python train.py --d_model=64 --n_head=2 --norm="rmsnorm" --qk_norm=false --bias="none" --init_std_qkv=0.0625 --init_std_up=0.0625 --init_std_down=0.0 --optimizer="muon" --weight_decay=0.14 --lr_head=0.00833 --batch_tokens=16384 --train_tokens=87440000 --dataset="wikipedia_en"
Each number is 128 + 24 x the weight over its row's rms, rounded and kept within 0 to 255. Layers, rows and columns count from 0. Numbers have three digits each. The size before them is the row's rms in percent of the matrix's.

# layer 10 MLP up, 128x64, rms 0.138, rows 0-71, columns 0-63
095:109110105141130103099114124111110130162157181073176154117108157109166162152139147100120130105145083119099118113128123134155130112107153125143103090115143138136135093121116144128117072099160145
096:176115140164100119163118119140097132137154114108154103085116174098144156123161125140158169106165118123131109115083080163173132151151136158123152140127114151101116130147120101112110122136127155
113:113104150134127133138098158126157103115167128136127111137140098114153088111110158133121149156131171162138134105117107145124132128121099105110119142168172109162079165103179088179140123142147118
106:136126143113116108162148154076127125167080129116098115148124145157118158135129089147127156104110139126136134118092129162128153097109121131134151099164129120085082107145140133163150076103159091
090:179130134122104155126103144123105168093073115119130072148148145172109107141117133128065149082129139118147147113130142133099125120112135116082130076124142111116126090123135097113128141145125138
097:140113105137150131102127158129138118110142128101149095124146110139106164109079117137078188145072158124157137130124154084103143147102117100148122131154102084161163138103154133128136150103128122
091:093101100116121183148147139129124118122096111123140116121150126123081141107155123107136101134130121167140088130158088116101128168136102076152136154181110099105143166149144115152104131145162125
103:155143134120097120187127128149105147155068115121087127132134108119193107153127091102099113102135109119120087113126129111177126130146148154117122153167118120108134087101142165145117125147128114
096:139101119121113118093134115151131104125193112095155115150106115120109092184140105098130068166135119125068124117144137108142137143094137136150127152154159170122123130124158099121156128129113115
101:138100121143159138093121166125145094133100091125157141143148136129155118099166113158149140156157107132152117116161133118147163112109131144116145167105127123131145142151044097146136156159089129
104:126164119135095101178123121149116123135155117129108094074111069134171133110138120097097125155097137090125108157117157176136145149101153141129087133138109099133095126127167126130096140123127122
103:132082141116119185120158109116124098145140180118116119135137103165143130126133101090095120138110088112115141151111122124137117145139150114163164116114099165124194116152105169135169117119106136
098:144135144163143097084155149134151117105092108112120139083137092168143101117122155171131103109181093116133165091130095129139108184132135141125174121121118141114127137136155100130143108116151111
087:133125129104124134145113134116070161109114111103147117133132099145158159123125088091103128160153122164120164104135120137095119165145096101102121128104127162127137148144116102098129154129147046
116:182099096151139153108140150135095156195134152135094122137122092146119142144163112129117143132125131108124081144156145106167127106123110116125122141132174118149127131155145144116150116171115185
093:121165153156083102144126116113118129112128131132161107127106151151117123131087121111123132099132131127147116154140117161133161113139177133096098082127126088104121061115116141179112101098121172
100:160098147163087122074131162154135146147096094149104101153135146096126141115086154129113129133112152128138110125096162107129121180137102104103122126110128172118108127114156120095153136183143127
107:137133114092134085159057118095115137106142150147185100141147122147115101122141109099113177153109148078117167103121129134147123105136134146145088131155124155118138125127137124158164108113106122
089:104114127115115172124138152137135148139134147088091142196141105140152155139161117112095146089119124122110194137143119138164115074171133116141130094161138132137106142125108108091132116120127139
088:101109119164124115113121136123087127153109175145197146116118128137155110096067096166110154167134113108114093130117180154120123129123145111136100117155138118133126137114117105118142135136180112
103:121150121110152122155144101166122158100170136138136138106086156121136124151131130095163102097079132133152124154110120124119134124142137152104117175128173122156123148153052114095130087134134118
120:169184150138140109187098120148124128096094126138142128115127129098123106114104113133149098146104090163098148157167108178135132096143115162166116110133134110134162122108111090138114109125105125
106:138140143165138140132133148129157131098089099157106115140113166111183073134128127138151091157115089145145148082092127116112099125116153154130117120097144084131118145114158094104109110128163109
095:132123126136088158083145095112127097136108142143148116130126119157177142126134151135156132144139114152157118159131137084136146203095118144127133111130129190129159129162124121146088121148082133
096:141110120143132102122147100134136103133133129126067143122139147132135135131074167103155119107164150102114137128136120118126105133101195127147067102121123112090141154112076134134145129077143110
095:111114116144103150127101119119130138129107093149168122095191084139128107118137097154135147134142127147117085110088122121150172102129095111155128145132118145160096108139096129128112100106094188
095:100144144195113109100182144145168138145133100160145113089138168110153140154140102109128108154105097158107086110130119116112106152099132121116116119086105137091109138108145126146116106157126141
102:155114108118124120137150109158135141159111102122129141153106118109119098119140154115149142086147137119129123081159138109109120150123096097092129087129087110106093121084144140114107059133183106
112:116143140177105131097126141082119098120109147103094103097123145142124149190112135116115106107097143121150107063150124126097131130101113116130131103137120123111146167106126125097144178173144144
105:117148108111099112134111131113148105131137064113133091164088162087121159126092131161135149136089113156129121100149069144146118122127112118107149075121115100140089102106104151128107138120126123
108:155148100116169100128113120114197114134122175131108125113143132126128103150145137130120128101110082191131100121153159147123141132123181119141136112130115100142160135104152100143116093183124126
099:157141160125122128093115144115147113170114113124101133145099136109133123162141067159094103144121136122132197118119112122150128147128163120100092089122170108118136177103130168112111111129131103
088:118112119144083132163146082132124169113119112129132124099172168148106165160173100134080103109141102139131123108150100082144126114117119101127148124129107134171144137119129114157101086157114103
101:102124133118127136117145082119120156125168158134122135106144118102112146159123120120102153130112074105167152121073135106100086119142176104157090162184108124101124106134128131128159131118114154
085:149144126151154171107118092099108150117124141134135113133160133152124147112151111076138102158090148119109147131129109122148148065104151145114164123116141142141126067135117180141166132146089138
107:131118116101151127148127111142090135119094133108078111186130122142115134112153140183107130154124133126103151106110102140115133137103155122106100157152110147165072114064153118157108102116120129
101:136135169128111129110130117125127105137124101104124076109107167125121160129112093158127159169064153118150126144105094116107058143120117132117087096117132130126148112103121109114127108087098149
110:083127125130160159104122134146136096139106113108119107111127164084116166169143135125143127174162157119156097146126101126128076172112142132156142114114119152111132101139157114083134155151102090
108:116139159095130150166068163133147131115090131131135126168157125187121131139124172142101123099130160113159144116113145163144125123125189117150124146121144108129168163154147128150120102132114152
120:116138116123101100140117091113128188167141161146148161093152107091115153102167173089126127127132107095144123088131135132142126137093120085141130109164127112137122139100153169131134149159104147
087:126106132119094094106109140120143130105093166132141109128126105146111116161110105126103122096148165081123126122122153087136111144159121148123129083078121126097122154099096102126168075165096131
118:111115155117141124144132088126061096114117151107112145164123092136183094160086123126157118131137168105102132126164134182135140146157146096091127113152146148140110126093131116144137109111132138
104:119156118128113120121117148136121197143107125089120138119103108128130072088108112101124093132111167123135126137120127115081149145132083174138166147145112123137141151109153105133092130074144154
097:112124128114126153087104141090128095095133136119098138098085126148098089088115102163099178143131099115091146110139154135142120117130130122151191135155108104180133102142119132148100123114137134
092:131158103132081122132154127197125107136122123138102108152107139109138172134121148088120124115139136160097106122125088164145088107098168118097124132156150119139134098108093162128130103177115134
091:118128128156150099128127153155137130094110113091140165068144134125129118163106089137120074089130166116158104125106135198145142135170146144157104111129129113124139150120131152136123150123144164
096:106126140157147121099114148081120148130139176113130160172171172100126081141160106103124168126099124118118158123136129124135100113142155191140132114145162166153140122124123129164135115122156139
106:092155114112096124140145100113149103109085101128156092110156143152130124109092118101098144098112116108094102118145144126163121161134120130161069106112142141139088124092136128115110127135139063
095:151122150140139120158147124142120086087130131145117126120123109129095121135136124117119151124142129163136154102079111104197120139139134149162087123084063133167146166130152109091093113119121122
087:125133122127131167105109169105126131130145105120140171112117146133140158139116116135094094118123126169158142112120119197122074155086134121134164154142131128121136107067149162084133132101124113
102:148173147143110101129135123150151093151100103132151130137119093114091118099146182092166106107115105110131168137110148131164117147134100065102112099138127150117121163145131142117127162143097108
080:098148110109167094078116109129125120136117153164131118114102126118162125089110153151109129112106163153138086115122093102086156122136127134077141163136156133126136163121099118070151129100131145
098:102129120112159138114096157133140133107142112131133095102130126159110134113157110087073128091132123119141153091131171164091108121103123118158153148117128143108126132119153116111205161090105105
091:106081157132138117125116124120136134134111099105161111200168117162139144112138135107107119125159111146135116092128150111108114132156082090123105156146097148153138148145122107161145104161073127
100:166157127127137132135143124100135145075137172138074152156146130127173172162122072159114100146115148143117130137131168128101131104156120132138152111135143103114152137124159154122121151171102102
104:088107072108187129171133110090121165092154165116121137140148144117139138115130165112128102129129119129108130175128115130163134075108126128085152137141103147120144170124144123133129153166134115
104:130089150106079113107129139107113154098162123091121148154149147122138111146122124117110133152132101095066146096124110139176110111122099165104147072148123121108121137125079099116103130145151136
109:159168106132138164119100162144157098090103172132145160107132136110143090149128089138127146117149129140140120134105140152136167116121137154144166147140095091142122083152152105147143123087107081
102:115121127084142126112164090157136110103120137134096133114103104130145159097122168130154128137098183134107137117127131153094184135106129078099136144071101142129112136134120081126144118159150133
096:127126100134071141136125164181143168113148119128091146107132134131144111130150143113100109160139088178096134140158132145138109091169139114113167159128125127168119091142162098131122124099129152
093:113094137099104113182100122169128116129155134147114116128105143133144140163108157120170069135092152141112147163117141114130114137162175109129148138108136099127106106113179109122113172129091125
110:121184106128161141121109137133154103103103153147135114134104142139142103102117138095166123117097153116139172161123140160154154139090114157135095134114141084137097114146148130172149162104084157
100:106102178150099153130122101138123092108100107098140149093103152119141164135156181135153104133166119158120165130113142110105117110117133133123089161085151166166130144125134137118114156121139088
101:162135102118140105138104118141082132128120086105117127109116093119122102130169141178109160112138157152123154154092101112118162122088131141094105162123159122181130153174100147137158138124120124
097:130157108145104127146116088144100131158102091127130141166108112109111152082158093102116138122109186160122140144120112105090131129130124099112150125121092101102165121128123173128143093113176101
105:136140141167120151137130108103138154115057115124092125122157139125126139170077145161151129116151118125109162150151094129117173130096155170148126148102104122133141109137132099105150154148135077
103:127128201145144105134139094114099161095119109119107175137128116156120136172120118102138120128172116102113113139177126129107152160135128140105087160104131082147112121127099129167161146134123114
096:144114121129114115131142135141154108115132081090116133129158124146139098129110117112090064140114128117149155100059144133184141095104124125141146120127115060114169139111103115120131136121119101
095:118103147139117172151172136123175112090102150131129082141114131140063130135162137145131141171116092118120162142142090091118132121158137113070114099124131163111131136129151124142127125099103130
097:111144153126130080168141129155175123106126139124111129092136110158151099192110148133115130145139129133091127146133165103144171147094145135152131136096158090118116117115122167141173084115144137
099:138184155108151108151145107134154097090132128085131114110091122112120125139149117153163141159114140118130150171099118121096118111128136092100136095125188171136126115138125092104136097132118174
091:142157141155096098115099120162123098161129115130100151063088104151080153109131127140114135134129143116085110136120110142104146125094094108137085113087120096139140099148147101165111144126129146
# layer 10 MLP down (transposed), 128x64, rms 0.127, rows 0-70, columns 0-63
100:148134112119149129135132119143162153125149122117129161170143154137102143133110168106152146173166140113149124136120121145185163134145101129109163082113108089109114158147103181130081155106120124
094:131121140124165111097157123111132132134105158128092121104112106160109144123080115159091139142111125104094145098110130143082103080130073114159162154147151138141124127091137098094108148103124097
103:128114123130121135131107137141172099157157148129128110156128097154100078082141138143133121142118120108156107115106115128141103132131085184098136159128126126113086150212113132101127154153129123
102:086147164152139155133125164145126102130086138131075136151096155197110165105147141149152146151074126104125123131117175116132125118149133123112130097113149140119162136110117105149129102120157110
099:087117131124106104108119160131139133131082123131148103145113161126132144101155092100123195137100097174126121083150140130121145131133101118119071121126122090117116120167107124130080126125170122
096:096113140076116153129125131105101126103158100089099103093133152137161090155104112136116092138160086180151151112118160125144150153132137119149146116124127116183140131127166136130154151165130124
089:128124135172125173134152169103131187143131083138145110185089132114183118146082129131147123109123098102104123159118104122133100116155125119150118122111126158134131114112160074122133126138140136
104:112094130105124158138157092128114090172153146099152157136134116130117151142091073135130091131183132110149137132095087138070133157097131110129162099102154110130119139131115125127118148123108099
110:111107184116083149106147142161118135129118170092115068106058141131165120153135144134114137107134161138129100129150133099136127141103124104161119147096142156148123145155128104131149140125128088
093:109148103164075107171165116068159153127126113153137131144131122114112173132101117133106143078109157128137122155107170111089138182119127137148134121133118086130123107127158129120138092122142134
097:133127092117140147164166145124148091168125087123134144142116140172125128122113125126162122067114098135129095135101152139150066083122152094162129105135124116120136161137130101093090124127146135
103:123140146140091137118080134124126115156121113115144126133111102113165153073097109114115138149105147162121144117178174150100132084148109142122107157169138129143141155119121114117156069110087121
095:085120147149139149145144096133148126104119126132105108144143083157119130120131152141120128085128148084133144127109112090126108117114122122104166092114091156083058130150143093093104098119128163
104:146130088127139119119108125122095115156149137075087145077121158096106158109105109144117154160131097111142153133167079087150151148151150089145132132118157128143153161145159111118126138118099127
108:091119136160112130154168120108178141111154153145104128103093145089130159065160086131148146114124137123105116127112164120102109139132129095129153144110160124115108139109164176143157152154129136
106:119145147112122119152145122180120153132150143134124118125120093149117080153122103126084091134131130106146156162183172141185118130108162107096133113105175123140113084132101119129130141104129099
102:123140067106128147074113131111137151146126103120151131113111137160105148146137127127156121120143098163091145073133124173128130162113079157119126125123078123097134141069124128127095136139115142
107:127125149145123129142144105117130118086151113111119132124134162127096142129139167133101109120131143145125151147158151133166121082108127169140167153080114125091103114167130179193150172120128144
083:158100110106102119113150143130135146148109154086161114124118154108164132098119079152135094161108144093166127081134121134138104175131120050131129114120146127122132121109143137093139143159150130
089:142128139166145137170134107165116138095122137144128158155168145121166171138165180094124136170115129111128157156131127122123081102136120098094128128125121185100134115130087097159124139129116130
102:136110145155136151117091186153113142152144147128118114094147122134144128119133091153110104108158157152106145093115151084116148114096090145093164118123143146119131072125141148117104066121134116
113:152173129117145140159143149108101090127097120116148150114177124116153114129105090126154121140136099155083161164091085167142137123146120151151117137122117083122167115100093129114120120148087133
116:109112159136126107120174112151165148088105142121147107122138172115122094152104131138146112103110148185103116125129144150175113179119127132127089166096109103097111134140108087115096135107125146
089:150120163123128127102156091143189119113142100156113131100094111131137157138147113112097143173079099120104169135134122091126151154143148119163116152154117124177114124139112156128102142126084142
090:120116145070122151155103086133107140143145121117147118188124146113094131140137159146155124130163113109168163132132109152106160130109095128155115108135130129149124129126137136097159139155201166
108:114110135191111112108126142104152178106107143142136133128137072092110147132119136115100126111133160156124138156120129167089174144151139097172126119113170103137135155087140139141126123095119098
093:148103110133104111111110119117110146123119151101100163131098123114169151140145161135107075115123116106177142119122196121106141152104095137151152103113123120158141125148138142077140103128071135
097:105174121105144141118116132118104142088100159131102141100159172153143150109071114092155144143136130123113089196152147155119161117162139142118133151148126111146135150122119141109115147159136095
103:130105124133123114101143125137100166172121116112191142121127137181126089093128126120141100098122135097118129169101107134104099149101107111100177120125165136112145147141119149084121133166144163
101:150178094118107169146128096138123141141137113145170123117129122129144129151148111126166153118144163065131122115069089109130136133127067129130159097105139094165136128132138158146146148124129144
099:170136153173089119127104131153147138136145105131138115110120155105094089092133137172157156119102085163144169148110149093161131155136099141125132153106127134151083156113090132104124148130122145
107:106103109162105087137172082131170115086108127103103081134110165130106100127142132123127081130104142133120106094157138128104104104137118104094128155075122111145123112133116123136142137086119094
093:111144113129153144079173104138132077092110086103151102124091128134099097133100171127133129121131087134167110134169115129144120154116086160149147124071123130109150137132138131139114162137132110
097:086148111111122116099094154155107121147131152154147118106103146117099074161141122107096120129135153103100178166109107101104114092143140124138070129106122139149168102118151154134125171133131133
085:162101090161130118129148105090112114109112098110112177142146134173129144157166135115111121132096132118132099145137140089110147118120149110102105121146095110063132096104095117086142103142115099
116:151113099122155152154104124158102117116112109163107115118108067163115112124117077138099132147104113155106123180087120140130124115142103130129118140147129155150133090085141102108116098165099093
095:111121120130103151144133138119101091107131164115099112154114097139104149142076103137091123111141116168132105154102092108137124116153153171093150113150116106171112101143121128076140177130157149
103:136160144133104076117110127101117090127131117158075112139143139130087136100081142098155124134090107150124178124154141113140172091145149115147126136093153118135166154158113155113110148104133138
111:145150151128126115133128105102144121089136140129167138145131124127125138135161107106119131083111170162131151121146140142140143150098093137189145146127152179158128157169151124107087106169077140
111:131137141119158115123121091128141143133161142160181159155114121130112119120147152095147078127102128140137120174142165124116140095137132113115163118094118107116125098096191155173123144165102151
087:069138163138119133092083119139085104117141120130111114058112121132089140122145118141131156119142149136132104101105155139124164131126134160120097131134157131090148159140133138124190090154135126
119:114157161107118106166123099136155137158119125088083191110085164127117122140137147116160133151152110132132132164124137122111088168145119127140098127151143147079163109148161130141148116128139165
095:144165108115163128140140162093153165102164099109135152146169156135107172147144125125165163134151115144104145098139137125160135087157146151123096128097130167143117090116102113121145149136157162
092:106132146142121093117121142145095086139134113095137092153132138182133098086130124117132109096123148164102133134137128127125134186169106133110124107115120145061095140140086141153140131170134151
090:153128136139129146120140098093145154136131122156147082117089161120107176090125083153085136146115074123136154139172143125128109139127164140140138100137185151097135140154136151108126147129121095
102:116145165125151133123123102117130150172157122113093122137102116115121126101142084131147137164157118098081140134163120100131108172095133185115141131107166163148122161167082114138139115125156117
091:128146128114122113138107124148162124132117114116163068132094113144129140132105136122146114138104190129136107123186132134137127156166166136128116086125167172186131113090112124133079136123119140
100:143120096115135119168153114140114149151114134104154143103115123135159159145150166109104144145162097107150140105134155117103128152149119102142181130155145115148161084180139091111154114155180119
098:121139082141084121145117148103094096157104092141122101104150153126137148138167163128124128124143117131124137154075135145126184159122141096109156116109094108126147110174154125093120097139093137
088:131129187155165137127118124136147129147171126149128110152121120156123130115096134140110095110098069153153169130149104134119077159095156139108121148119173110135138148086154123099148121153106148
107:124143147149143124133109098101134117136137104076147155123164085162109128120121127116125144152152115170145132125194126100126141114136119113084093130158096162101164172163121135106147142147146094
082:072157129119151096121142106105142133115103134121180160121111090152156116124135118117094115117119128148118121123138133112121107141133127071122108169138164177124099112180128154132114103147075106
093:151064177172127128081123122130136116142101126111123161149100111136144129153138106131151158124170145115113158122099113099112165169116160132085129142161135076131130149133143123111149095129144134
101:095114129098165153112130166089132090135121110113115103132154103138156126067118111120128125158137181111148139131110122117139117109085174131137145154121131090120089075123115087131129152123100111
096:159103149128139117119125082165181124130134115153133125102124119107137112110180155094138110144161128129136112097119140168141113160121104153144072093147116111077109087088130128129105098128114139
105:151162099149138155129158122114119126142113139106132133137110111120119092125092154097102128126151067123109080138156092129160153104134062088123108139123141076104108148110141104121113105129154115
096:117144127113120126151092131120129074128112130157110122142109153144094124113116141166133140166094104154155113170156164119086160147143136120170099147144102170149153106185118107135122112131091119
100:152121098140102130134156128119108148173171111113146075148159068153129108133116183105152131131111107128133109114103148123115078123137103103101106079097140148145112150124127151144121118162115141
100:100145130112148130160126132138114110154094116159109117105109118128096142130170155110141107138141147135119153146147120153118147134178186097098099135147159148165098164107145089152132176092101142
097:137103134109114080125085071101109091130116141141150130125137136108127129160107112128148105108130128115163151156081090129149151143118121141119098172121188114152109140139142115119151117068108127
094:148073121132131121147147113146105142167129186128127150148135131145167128159138128149158132060112118149163137174137109154112102146158141123129132114114110111126158083145102134096103145126172115
104:169123147114125070145097154120116118137113114129131113128128113149125101084159148119113131123135153141120142123146117118096148110213125145103098081144095094146117128146167153121168163122112129
091:121114095068157115110134124092133134112133142102109126185122120160125109105148093149129104150107152155106091158146125145116135123111099122147170089156138109116105101146135184140135124123083155
102:134127103126171135187091106138122106158122092147122151158110129122133113102163139129143086139120153170146127122118151166123131113133166110097130136141133123147167128126177121167158067137110106
105:098138157120082139122133142116094117138121129097122122124144139161120149143166153105133154089138125188139136121107148079157120081134139155133136150080093115184181149141127123131111123108131135
108:107134102151130139103182073126118141098135142121085118112147105127091125161175155169141115130162129129141154156106110152096139130165145144149141104109145098157137171149119146160119119088126139
099:076085115133147144136111074150135141142114178127092126099121086106141122134139104096144109123144124127150164098115134143124111127128107157116123125106073100145159113123056113127128150148110122
099:142167141128124137137136119103116113111154201075136130190123098130108082125113133145141141096087146106132128114170120130137134119115111112097130146130114178136155125131153132105156172113101134
094:110153162172135170168119127101131102128128150141161150112145145129135116111165128148141114140118124129092122152058080082142146098154129111115129141143116158118132127106160117113152144185106129
098:133112107172145108130156129142115152135071127130108110099131139116132086091113155143079116103138166109142123108144171129110127120166134124141145150093153095147126172139084151107171124157146112
102:155097167132159138150116140155136143110105129110128099133129098117136134136112172132139075157124139162134160076123091148124182121151111116160145140120146100115149134140116131150194116094150104
# layer 10 MLP gate, 128x64, rms 0.144, rows 1-71, columns 0-63
099:085133164144141163097087147087106159101125121157103149161131093133086099167080133167110092142090122111146153136163142109104111148107143131128111114131132146135106130110132159128114125133110091
108:071125107172113122135182135099088164125127118100137126121123141148167102137119101165145120142148147153178119137123080107160121111124114122124148128155110170128137099126108166090118125093147124
087:143110123126144135147120121128135135151118162066120071167101099132097140159090134154118110151096120153178144088094112163135144113130152124156127158118115119125143161107142090156149093120137109
101:089114102111110086083111130124116139063114149144121139119115104134152157157115109142173161119122135121108089148147131105157150172151127162121131141122104150153139174130111136101084144157108140
096:137135093139102134137148146134148130071119065080129103141115105174133154115126110128074139123113144121145105119155157076142150179138147120122148155145122129136162139120158118119134152120168133
088:155106144109086130111093087111077128076128135117143128086112102120103117126134106118115077105149164116139123125115151107144145147106144157099144134150071125089124129121143144121104140168150093
099:097093116161148146119122158108140110156149127116111126140104121177098117130134182157147169111118149129142144166156108098098181107146151130095154155121124128132119147165075147101109116107127122
095:122096148155106140108148137103143118083090143166072106123106156144138169144131103133109148123137150079170129160104112148115107138120099119097101133089097125109128114106117129128090139149169104
096:136195081110117109135099155144137136114112128131133122119177080104136144121101140150110143104145116154105094146147122130141134141184138131139131131109137139118101152170053131158125154120137143
099:119156095152085107114168147109182137151118114122140142118129111117146134099125102134158127136130119115076081114126108139163129178086143148092128173108145096161111160122148161140130108109138124
097:126102183127098194104152144110118121110144154119176147100106123122151095120109125083144119114106159107104135116134126139121140169166141119156117110131088161125169134174107137121137125146114102
101:118070113147117109143113136122108127103088156106148130137108123137156167095134111108137123135084099091088138120124127099118140104149139156114063167096146160125153181126119130144123123150120161
107:105151144139157125153128124130157095179120169142126098108100095099105168147096161154123138096137130151132130161146109126124172146108110113163122137128126128122115153123161123138084201146111111
101:080150179115076088139117133091163120078134115091130128121146145101132150149104143107154102138156148146140116136108146139118128139125117106114141166146085120095112119107107134104106081110135090
100:100074145136133131145132140125135135147090113125128149164133095162180116145129111163136132158144091084134137103142129122129112111120097139160099165139120149116068149124131138091121092180130100
103:158094150142063118101120130145118144133114130140082088167126146101125123147077130154109143176104152149131136136114166115122121176136125095109137142138095152101133147114150119080138121155109120
107:132107127098114116093144131121145108107085186105122173114154153171142164140154120143102119143131101145155129184133122128127119138091116127087137106137123095123135144130095121128118176091176121
090:112157125130161154108162142096125117151103116091157138114112156099127109134102122108166100139134111117147128104124153137169113133104171101143137172094178123099107118092150116097092161158156115
101:125121128113131140074115112160118101107111143130145133147123118163115107154140135127123077080113119107102126143188139133141100117111129105119173129143160095156176141137094107127077153141090142
110:108107128118142111116095200163124150158141168109123111083133126117143165109153133161107090083167139140154140105116122116108126086115107121106163163124131127117119122162099156115139108144098136
095:148187113106103099121169099152121140110101168123141107116139101100104109124127120117149111129100110109151131164176076136141122123098137123163058132146137101123107139111095111107109107130111123
093:124127108113085180129126118157145130140157156094149106103102112112096116156102143106147132085116126123116146187142132147144073156136106108136090149157159175124154112111122128149107155136150115
089:106165153109112069070145104142093109095164125118126133096128113153115170145160137091144144123104159140112131121144099115139163135119100115125109120103120112150145149137108133146136151062112145
092:127093126100123130109131099135125146134135168128158108140140151124125168158124151122152157119136106101184156153107157148101158082174051148148122146119127121141106133158098126135111115126160137
106:152154179081142113113172167159137087129137120129125159152083164151129153122097166119126151124140095114137138140141141141137119127109162098121112133107125115098136123143105093141144184152145088
089:132093119104127135133125150160163155143115086129150163093092087137151123151127104081118138093103087145124139143144101063117111092091129099103138150122104104099113144109148145139131148107143123
101:145150145099168115104095134144147099127108163115148166127143138102162132058135129126145165137131130120152127095117163132150133115134086148123121124108150109126116150146132131142124090135199079
116:157128120111120092138117115190092188121132147168131122149108126155112115171133132136100116116125108112119141131118134116139122109086158048105111124132127138114070125109132150117144088125127123
099:100118112096138114156146116122140123143125143147128096111097066112146122140116144188121123096085142108125122096148120133131107125144138155138134152074164094098168131113125158134124144161078158
095:129121151091111142114095126127135144111089122159131094200142129152145162124060151085135148138100138132147123146119107172137090116135118126160141117138092118133126094100116112144131158145114092
091:094136106122112119133173094154139115102149137086152132115114143179059140161107175123166112111116149130111114116139166091103128129098103131120159160121126129120127103153115122096114108137163150
094:149093162126092117126100135151119128132153148151157123139182130124128142150137089130141124094174100155087124140118123091119101078077147074100161109121150122118136163121133116159144136110130132
104:078151145095112120115116130145127081134092160140127117142111131177110103163112152130108096093139131107102132130118133131156093166118128146178104146088146141142130149107119109084127100113173098
080:138124137141121115127166108127128149150132137132108143128095110081149130126085153179138130154181112106146085158124128085108110127107111144119129120092107152133122184129166108137077105152141096
106:120114121111128117137126122160118148121111183109118155169102143150088124125136151153117141138130140095129154088125100127120128112069140118102129143166126129159087115063126097140074150132160144
098:077133126185151127115170106138121126164140153103123134137145098122135149137151107085117110113133071129142119143113112087133107115117135160142124101164168116133125150127127114065139159115161095
121:163153163159135078132137137132117126164148124118134143171148128170116151085134121142116089108103115111179150136126098115095146144163122140137161131100168100168144176116140123113128104124127096
114:127138107150119121133150116130095111124112127097118108105092130137132119087151091124147138109096119151122147138122083100117137115130050088116140107161144151152134061102148117099093128101154112
105:118118193125134094150132132099181107134114118134128179118107138130162144110110150147106143119128139130163129091122132124140148124110145132172162144130065154063141116148118115114120127149164132
086:124144131130132094070091129144125123126120169139162147136133109125143120159107098119118110093095128112098143105131127089129095125150155102129161090103135168106140142130082072112177111137099123
126:162120108201161113156139158135119114141116154119135168092131109143126148123156109133112106118093114155140115123108117114162148161099138148190139121129095090155152122134079134137125144099121104
102:131128104107114090172104172133141168128116149104137188119192154138124141124113108098163148122119157155084109131123126125123163128116128179119164125117154099141160095154115130130126128151122121
109:168135135155101129121168178124134122116154145144133139131122098109147156147156126138160141126169096149116090173095108152139164122160143141148087091095127139130141108140125143103124163179107102
090:141087136122148165105137163176129110100121176137125118087096094134127114092140120130147149112100141084092131131112124147117099148133127121108087124137125135089097109124151106137127093131124199
104:117125121117111148121120107181118105146105173163141122174132153121127131112123131149095111186128104182119122127105134125075091130084094083130125140128137140148146115122148109145143078118147114
097:103098117139136172140134116105103091137175144143085139138125105114101091124128131114134134109107122149166112097171167148120124112146121106123145158144162126166087126116113181110100175111151144
101:094106122125175109154134120112129142140136159107106185077144125145111183127111115119114147109120173126168174142162116132101149138131118092135153137127108112154136102123119121120133124153193110
110:136133129175160083164148099140162106077134158123129136112107133101117100150114130109130121136125167128161165087135089114162092136158102152155127153106097099118126137156146136092096118116127147
093:125119157116139099129165091100131104158104111165137100139143100103110112138106125130157166136132130126117085121133142120157148127135139176181070144105137181107141132120134174131092138121156107
106:160154120129164110111151165135180156089152102088108135107122130155138094170105146127108112135114141108131131155152130107168149130118121127132080103130157158119074145132130164121147134156120084
090:132124117145159183165141106107121134104126142131106143133134131156111134172116137111118126119146113093138141105193139124155149144145104108185096145118147152128118101134141138190090132129079103
094:145123116146088137135135150120126123090134137113134102119082140082145126122118166153158159155121151096118186161147102078124161137125170145101141133112159093107112141111147134172122098141104141
100:118122152145105101127170076161103153142095110147139129150117098112123118178130118083096122136099088118079131100118102112121128124136108118160151131166121132147159138139138132132146097150177084
097:120166156151085145109142142129123122105135164119098177111132145104105082127161146126144089128128137088110090115129121108147125043137140148185135124148119106126126149100134134117129152140115126
104:117126161097094134103113173139122162118133123146141084114104130116137135174162071137136108124117150131148138123112135111084116138131127164120130135156104138161110089171164145077101147102154141
091:152122131105114098142078153100098142114168175114069096135138132087104118123116099125100164140143126122126111118138156143166135136168135135109151110162095120087117149118111112141114122158127176
101:096137109080129183160128127128133161117152134132127143149140125131127185094133101152145163169140108142119093145114123144118136100170121130161143145134104119109130135153142119115068136123194138
101:130127127103124150126182097142138093116158136099144121104082115113097167115095089070130119120105130135101135088123114142136127136124166089123113133099122154131141139140087063152114139154132122
101:174160109135103128143197149114122112135118106090108136131117116149109120077149134098111150103101171145156139116154142120159118126106111106130172072159081115107146143129134112152114115125126126
096:123156134175145138141144161135140155130132110080167147156178136164106138113169166163116146099136087112133119106173151154149141141101105129119149090118118151129149159138097135146098127146145113
115:119139121122145104137133151135177144131137166146153115147122119133122155125132160098110138140161072094139124116119122129128134106084108100117160190094158143113102195098147125156139139119087135
097:145135096108124111123135119132152159122095168165123115148133168158125094174100144140100143113136121117119091128095085147151131089118131115146141102166102112115105125172086115182140093115111115
098:133117119176118095080137102099057121108139132101145146100100085173117121140147110162113152100153134116145125117114089109141122113132121119135128125153159119120120157175091150153142120113138094
105:136135138117104133189133107162083177132076118123102146140093107120135134102113099077110139134125152145152117140082121126138132111127165095158115119126128098123107147097163114125128136094139081
114:125114141180110145102100107115127149109118130139112153169067130109172109102128160109145128125149113100128182150123145097108162105142141096149174128125121124125093160140120110121119092090101139
096:127163142147139112146100126133099159101111115080136116122120125135139118145151137127122057094135149095181166118140087119112174134140148123144144136122107103147181118179118143138163135146130132
087:140136170130158151114138136124092111122136157150140122133091143117152170144122149135138147099114102144129110096175103103079063135145118138106116115139157171101102106160109145153122107140152170
091:105139138104102147138169110132149119142112114130133122141123087142122148104141137129116158106117125115121105184146122093136145100107132109117106174123142130110155146163121212130193131156101113
106:098135128116091100098087119098105131125115143155105114155137119198165162111116124114141164108136136143128123109164146127102151164139123109168111163090143139136145152122097132132170124164090134
106:117104127123095125166094105135151121146091136122129149145057106162142122141091151124129107121129158140125114126116109157092157113117125139154132141106085128094120172145116147174186144126103104
089:137140153129125099144116135120123126132125161113168150121162124134121111095129134155151103144129146131152174135155120089134106094121119125115150118166168109152128137149170105136116105212095181